python train.py --num_hidden_layers=10 --rope_fraction=0.5 --beta2=0.99 --batch_tokens=32768 --train_tokens=167100000
Each number is 50 + 10 x the weight over its row's rms, rounded and kept within 0 to 99. Layers, rows and columns count from 0. The size before them is the row's rms in percent of the matrix's.

# layer 4 MLP down (transposed), 704x256, rms 0.144, rows 651-667, columns 128-191
095:54 48 42 36 39 61 46 52 40 36 66 58 56 47 79 47 46 62 61 38 55 51 52 52 63 54 59 34 34 70 46 56 56 58 42 56 58 51 37 33 57 41 45 49 53 32 42 47 79 51 64 60 45 43 51 49 43 34 53 72 41 35 53 53
103:45 50 47 33 49 54 56 58 41 65 50 52 34 44 54 50 41 34 63 49 46 46 54 33 52 50 58 25 64 45 65 48 52 62 65 52 67 40 49 39 54 47 57 64 57 60 43 58 66 49 65 36 38 46 48 48 48 57 40 48 44 45 53 57
104:51 55 42 51 57 50 38 58 59 36 28 40 55 46 72 61 38 54 58 46 41 35 49 32 51 44 66 62 51 55 64 37 36 65 37 54 59 51 37 49 51 38 59 42 41 49 45 51 37 37 53 33 35 59 43 55 54 28 56 56 42 57 66 44
094:55 51 49 46 42 46 69 55 54 41 47 44 58 35 53 61 35 29 41 56 50 61 51 50 47 66 54 41 45 50 50 50 47 72 49 45 51 37 73 41 61 78 35 45 34 35 59 54 53 59 56 58 30 50 41 65 31 48 33 47 46 33 36 46
101:42 72 37 47 45 48 33 47 50 63 49 45 53 57 54 31 69 46 50 46 57 49 52 41 73 68 52 42 51 36 73 50 68 61 49 33 40 49 42 39 44 46 40 57 46 57 51 49 40 51 70 47 35 50 43 52 46 47 46 38 45 51 56 57
095:65 36 47 65 51 57 51 48 60 62 59 59 31 57 50 59 50 48 33 55 51 58 50 61 66 42 52 44 48 42 44 52 41 23 45 67 49 46 51 58 50 42 46 57 41 41 69 58 47 72 62 31 42 55 46 41 54 44 52 45 34 63 72 50
095:52 51 69 57 64 55 37 66 56 54 41 46 62 60 29 66 48 44 46 51 32 55 46 40 40 53 57 67 58 43 42 51 72 07 59 58 48 63 40 45 44 53 58 52 63 46 32 55 48 58 48 47 45 42 40 57 57 41 35 46 40 61 45 47
104:40 54 56 44 47 54 47 56 54 57 54 49 50 65 63 55 51 37 57 54 58 36 38 49 59 36 51 52 60 56 52 58 33 50 42 48 46 33 59 49 60 45 55 48 56 59 62 45 51 40 51 42 72 41 62 46 61 44 32 44 34 58 39 40
098:53 53 54 57 71 64 39 48 37 56 29 52 62 50 56 53 37 56 39 41 60 43 36 56 49 58 63 45 47 47 68 37 56 82 54 49 54 44 60 69 56 45 59 36 43 62 60 38 37 46 49 60 65 53 56 49 49 65 57 45 28 60 58 33
103:46 43 37 41 46 55 48 41 17 52 48 50 63 76 35 43 49 33 41 49 51 53 33 39 66 37 41 61 61 43 51 42 38 22 51 43 42 41 43 45 45 47 46 46 35 56 39 46 51 59 66 34 67 52 66 52 48 55 47 62 34 43 52 51
101:52 61 56 47 44 66 55 47 50 46 58 58 49 39 35 56 48 62 65 45 49 45 42 46 58 46 37 67 60 61 51 56 42 75 40 39 56 48 56 62 42 44 58 19 55 57 40 46 66 36 41 43 39 47 55 46 49 53 63 53 40 59 68 58
104:61 39 60 61 45 29 59 60 68 58 48 18 52 65 49 45 70 46 50 40 53 58 47 59 56 44 55 52 58 25 48 67 67 60 63 43 50 34 61 43 58 41 56 52 55 58 49 54 66 60 39 39 44 46 58 43 59 49 66 64 70 61 40 45
104:47 60 47 51 38 51 42 43 39 61 51 57 50 43 64 43 61 54 42 54 43 39 76 50 56 50 38 22 45 52 54 48 48 48 59 48 52 47 56 39 51 51 53 47 47 53 39 44 49 51 63 62 56 49 65 33 38 44 35 51 32 74 43 54
100:37 67 59 47 38 51 32 45 29 48 55 48 33 38 47 57 56 67 59 59 66 51 58 43 40 49 44 58 53 54 34 40 53 56 42 38 48 45 47 57 56 47 48 47 70 57 47 55 36 37 46 51 30 39 45 66 61 42 64 40 55 61 47 54
106:57 28 46 58 41 47 39 63 39 51 66 44 71 49 45 68 51 45 54 44 40 44 57 50 65 34 60 65 49 33 69 69 46 52 65 44 47 51 51 53 54 53 62 47 49 47 59 50 55 75 14 40 50 64 50 42 52 58 47 59 53 52 37 68
097:49 47 57 52 59 47 46 58 41 42 73 42 52 43 38 62 40 51 28 56 58 46 35 50 58 42 48 36 30 41 58 47 40 56 49 33 60 75 47 54 46 50 46 65 28 49 41 39 63 49 45 30 59 47 53 52 50 60 43 52 63 36 55 48
098:55 50 57 61 39 51 50 48 47 62 40 40 53 47 42 47 60 37 49 49 38 48 53 43 54 60 41 36 44 36 50 48 59 69 45 30 64 40 56 53 41 44 46 59 48 50 50 30 35 66 48 47 53 53 51 52 55 54 39 42 46 60 53 56
# layer 4 MLP gate, 704x256, rms 0.151, rows 652-668, columns 128-191
100:50 36 50 44 50 62 35 58 52 67 45 52 45 61 54 49 43 54 49 62 40 41 45 67 28 49 47 35 52 40 54 47 49 62 26 53 39 52 37 60 41 35 50 39 44 57 53 68 44 56 39 35 62 48 52 44 53 65 54 63 56 61 33 36
109:42 51 46 73 58 65 48 44 52 46 46 42 52 51 61 43 56 45 33 56 29 40 43 55 43 36 66 44 52 55 59 52 50 53 60 67 56 50 46 41 43 54 63 55 38 63 61 46 53 55 56 51 47 43 50 44 62 32 60 65 53 59 39 51
096:48 54 52 51 70 49 70 32 61 48 59 38 57 43 64 60 42 33 51 44 53 45 31 46 54 59 66 43 51 60 53 57 48 47 33 50 47 40 61 49 38 26 54 39 52 60 63 55 33 29 57 48 35 72 51 47 58 47 44 55 45 43 38 49
100:65 50 55 44 54 49 53 47 48 54 47 54 81 56 32 41 38 58 46 34 46 42 52 57 36 53 46 55 47 56 42 51 50 46 44 58 58 52 51 44 57 42 67 52 54 60 58 38 49 59 45 55 51 57 73 61 53 48 54 52 32 43 36 69
096:43 46 45 55 45 42 62 42 32 35 43 39 49 57 42 62 47 54 59 42 46 60 38 37 54 54 21 50 41 33 53 65 38 42 43 41 37 46 51 57 37 51 62 44 51 58 47 53 51 52 34 70 54 57 38 48 50 53 47 57 64 64 57 31
094:52 36 64 56 41 44 42 67 53 60 54 40 33 39 50 40 38 51 50 46 53 50 32 70 57 49 70 44 38 46 40 22 37 55 44 54 43 69 64 42 50 22 62 41 42 40 42 41 46 29 48 44 55 49 43 37 51 42 55 56 42 44 64 42
106:51 45 50 37 53 56 72 32 74 47 50 61 47 36 56 46 58 40 53 42 71 62 64 62 67 51 53 41 45 64 55 38 52 49 50 63 42 60 70 43 49 58 48 46 49 41 56 46 59 43 29 42 62 49 51 56 58 48 28 46 64 45 55 56
102:55 43 65 35 56 60 47 43 47 34 57 51 50 50 33 43 50 33 53 48 46 63 61 50 60 59 65 54 42 52 44 41 51 47 73 33 31 63 46 61 55 51 50 56 49 53 35 61 57 65 50 51 63 66 38 55 60 68 44 49 61 44 55 38
105:56 46 47 61 48 31 52 50 35 70 45 37 63 48 54 57 56 62 49 35 40 66 48 41 67 40 51 58 64 34 39 38 43 50 37 47 36 37 63 44 44 27 53 39 43 55 42 55 34 53 62 73 31 37 55 43 53 68 57 62 37 40 42 56
103:66 52 46 71 53 59 50 52 48 39 40 43 57 40 66 42 53 32 29 55 54 54 67 58 42 42 58 37 44 47 38 52 43 56 43 58 52 45 36 39 34 32 47 58 34 64 54 49 61 40 41 60 44 56 44 63 65 35 47 36 39 56 42 58
099:57 28 46 47 59 38 50 44 61 44 50 60 60 54 55 46 30 42 24 56 50 44 54 61 57 58 65 50 50 45 55 49 64 66 48 34 58 54 42 41 43 46 49 54 51 58 59 43 40 62 46 65 57 62 35 48 53 38 36 63 56 59 26 54
102:50 68 47 42 58 46 41 51 50 44 46 41 35 50 61 43 48 38 46 55 48 46 32 63 48 66 49 49 25 50 55 35 32 50 34 57 55 63 31 62 46 38 48 60 41 48 61 49 32 61 51 46 48 63 51 56 48 63 53 47 60 41 43 52
100:32 37 52 53 46 43 61 54 56 57 46 58 48 67 46 48 64 47 44 48 33 56 48 37 49 35 53 37 47 53 28 36 56 48 41 74 50 56 69 50 63 60 67 54 53 44 46 60 27 64 42 55 58 41 45 46 54 45 40 66 19 47 60 44
103:42 40 49 41 29 42 61 35 57 47 72 44 49 65 66 50 51 54 46 46 45 35 41 47 52 45 50 46 48 37 49 51 51 60 59 54 59 57 35 46 47 56 51 31 54 56 49 52 47 69 66 72 59 54 55 43 64 61 59 58 38 40 66 32
100:26 55 46 55 46 66 63 33 44 37 42 37 54 45 47 29 51 72 66 44 54 43 52 67 58 57 47 53 35 44 50 52 53 56 63 45 45 42 42 60 65 47 58 44 53 53 42 58 27 70 49 69 44 50 58 52 46 50 55 69 37 42 46 60
102:43 47 52 34 46 46 53 50 45 57 26 57 45 60 46 48 59 62 47 54 48 51 52 49 69 51 54 73 49 42 71 30 58 63 55 47 47 53 48 52 56 53 52 66 47 38 53 68 40 57 52 56 48 48 50 39 40 48 51 54 64 49 48 61
099:61 34 43 39 47 66 67 46 46 61 55 36 50 50 45 53 38 41 59 53 62 57 48 44 44 62 61 51 42 40 57 54 31 50 52 73 53 56 60 48 72 61 52 37 30 46 46 45 57 53 63 53 35 49 44 35 60 37 68 47 51 42 75 52
# layer 4 MLP up, 704x256, rms 0.15, rows 652-668, columns 128-191
105:41 41 49 42 42 52 49 50 40 41 63 53 39 52 58 62 24 36 55 59 48 45 60 33 48 44 26 42 25 55 47 55 48 50 37 56 54 58 35 58 54 49 49 45 56 66 42 53 60 57 67 53 54 47 48 44 31 47 38 46 43 42 57 51
109:48 55 33 42 32 58 56 59 57 36 55 50 51 36 66 38 46 27 65 36 40 49 45 62 38 46 56 39 31 38 46 36 40 56 60 52 58 53 39 49 70 40 50 50 44 51 49 44 61 47 56 55 51 43 42 44 55 45 46 42 43 55 58 56
093:39 36 52 49 48 52 47 45 43 57 44 45 51 51 32 28 53 34 49 37 47 46 61 37 48 48 53 52 53 40 43 47 56 45 49 41 46 60 58 50 71 59 45 49 56 43 45 49 70 48 72 49 60 20 44 47 56 55 66 65 44 51 65 66
100:42 47 67 39 40 56 50 47 44 56 62 47 68 33 44 50 41 43 42 49 58 38 76 57 46 30 50 47 58 54 39 64 45 65 48 60 58 51 43 48 40 43 37 52 54 42 39 48 55 44 55 53 50 66 46 63 37 50 55 57 51 48 27 31
094:56 44 58 53 49 31 63 65 56 34 42 43 51 41 50 63 46 57 49 41 61 62 43 55 41 54 53 46 51 35 63 62 30 45 52 45 40 59 53 54 47 57 36 45 76 53 37 50 65 52 51 51 60 61 59 42 53 51 42 62 43 60 38 47
092:48 57 49 29 71 40 58 64 54 35 39 48 42 56 32 66 40 53 51 46 44 52 44 50 53 55 47 31 50 53 31 58 57 50 43 49 44 58 56 47 46 40 52 35 56 40 49 59 51 54 51 48 55 64 32 31 42 52 58 61 56 56 43 46
104:48 46 41 49 50 50 38 27 39 46 49 49 75 65 49 51 40 60 53 51 55 50 45 54 49 43 49 35 65 52 43 38 28 40 48 44 44 42 50 39 66 50 66 63 50 31 44 57 43 46 40 36 52 83 58 65 33 45 39 49 47 56 48 52
102:56 50 57 36 39 46 49 55 47 42 49 57 45 51 38 49 67 56 55 53 34 58 34 67 50 56 32 63 52 53 46 44 60 51 47 52 51 48 38 59 45 37 49 43 53 61 43 58 44 45 31 39 52 49 58 46 47 37 46 53 58 49 69 66
098:70 38 55 65 50 78 44 44 58 50 35 58 54 37 34 60 42 51 52 40 46 55 44 50 52 35 67 56 42 51 45 65 41 56 59 44 53 51 52 48 45 39 38 43 49 44 29 53 35 75 36 55 60 45 57 43 58 47 53 51 59 51 46 43
106:42 51 52 59 64 41 59 65 41 61 49 41 34 40 47 56 57 58 49 40 35 49 38 57 53 61 51 51 51 32 41 42 52 56 48 45 44 43 51 77 57 53 57 42 42 57 42 41 28 58 61 46 57 52 43 59 41 56 46 44 47 39 39 35
098:53 37 45 60 57 61 45 45 67 59 33 61 47 63 49 52 42 57 61 52 59 69 63 59 64 53 32 32 52 53 53 66 59 48 50 55 48 53 61 59 54 50 33 57 47 58 45 47 61 28 44 34 45 33 49 34 50 22 53 51 44 43 53 43
103:39 60 29 54 57 65 49 44 55 44 62 55 46 62 61 69 68 41 57 55 60 48 52 44 54 34 46 42 54 34 44 49 40 31 54 51 58 47 59 65 41 34 50 41 36 34 58 56 30 33 55 42 61 49 49 59 38 41 33 52 45 63 65 42
098:49 46 51 47 63 47 44 46 46 58 34 45 56 33 49 54 57 46 42 34 59 48 47 56 53 71 46 64 23 51 54 66 31 46 45 50 39 55 49 38 61 34 47 50 47 71 42 44 50 36 52 34 34 36 56 41 32 34 36 56 34 64 35 39
103:51 51 63 42 36 56 50 44 52 46 57 50 45 53 69 37 52 55 46 55 58 41 57 42 45 63 41 38 32 46 37 47 59 40 53 64 42 55 61 45 61 69 64 53 52 52 50 48 39 45 48 28 53 55 47 71 55 56 62 47 59 56 64 57
091:48 35 39 63 52 37 36 62 67 58 45 44 58 54 32 60 42 61 46 58 55 46 33 54 58 50 48 52 55 47 49 48 46 43 44 39 60 57 41 65 59 62 47 46 77 51 42 46 56 42 65 54 52 61 64 62 37 44 36 64 56 53 54 63
099:56 44 53 39 48 56 47 34 81 53 49 57 38 62 49 62 51 42 64 41 62 55 38 62 46 57 68 51 46 40 58 45 45 57 58 62 38 43 56 68 67 56 48 56 50 48 42 46 38 63 53 55 53 49 51 62 49 60 55 44 52 54 54 34
089:39 40 53 48 46 47 41 41 56 52 54 71 37 49 46 59 58 55 57 49 46 62 40 59 42 44 55 70 44 39 33 38 42 50 42 66 53 37 46 70 34 50 33 51 37 39 63 58 44 35 42 54 36 60 53 46 53 57 57 45 57 56 52 39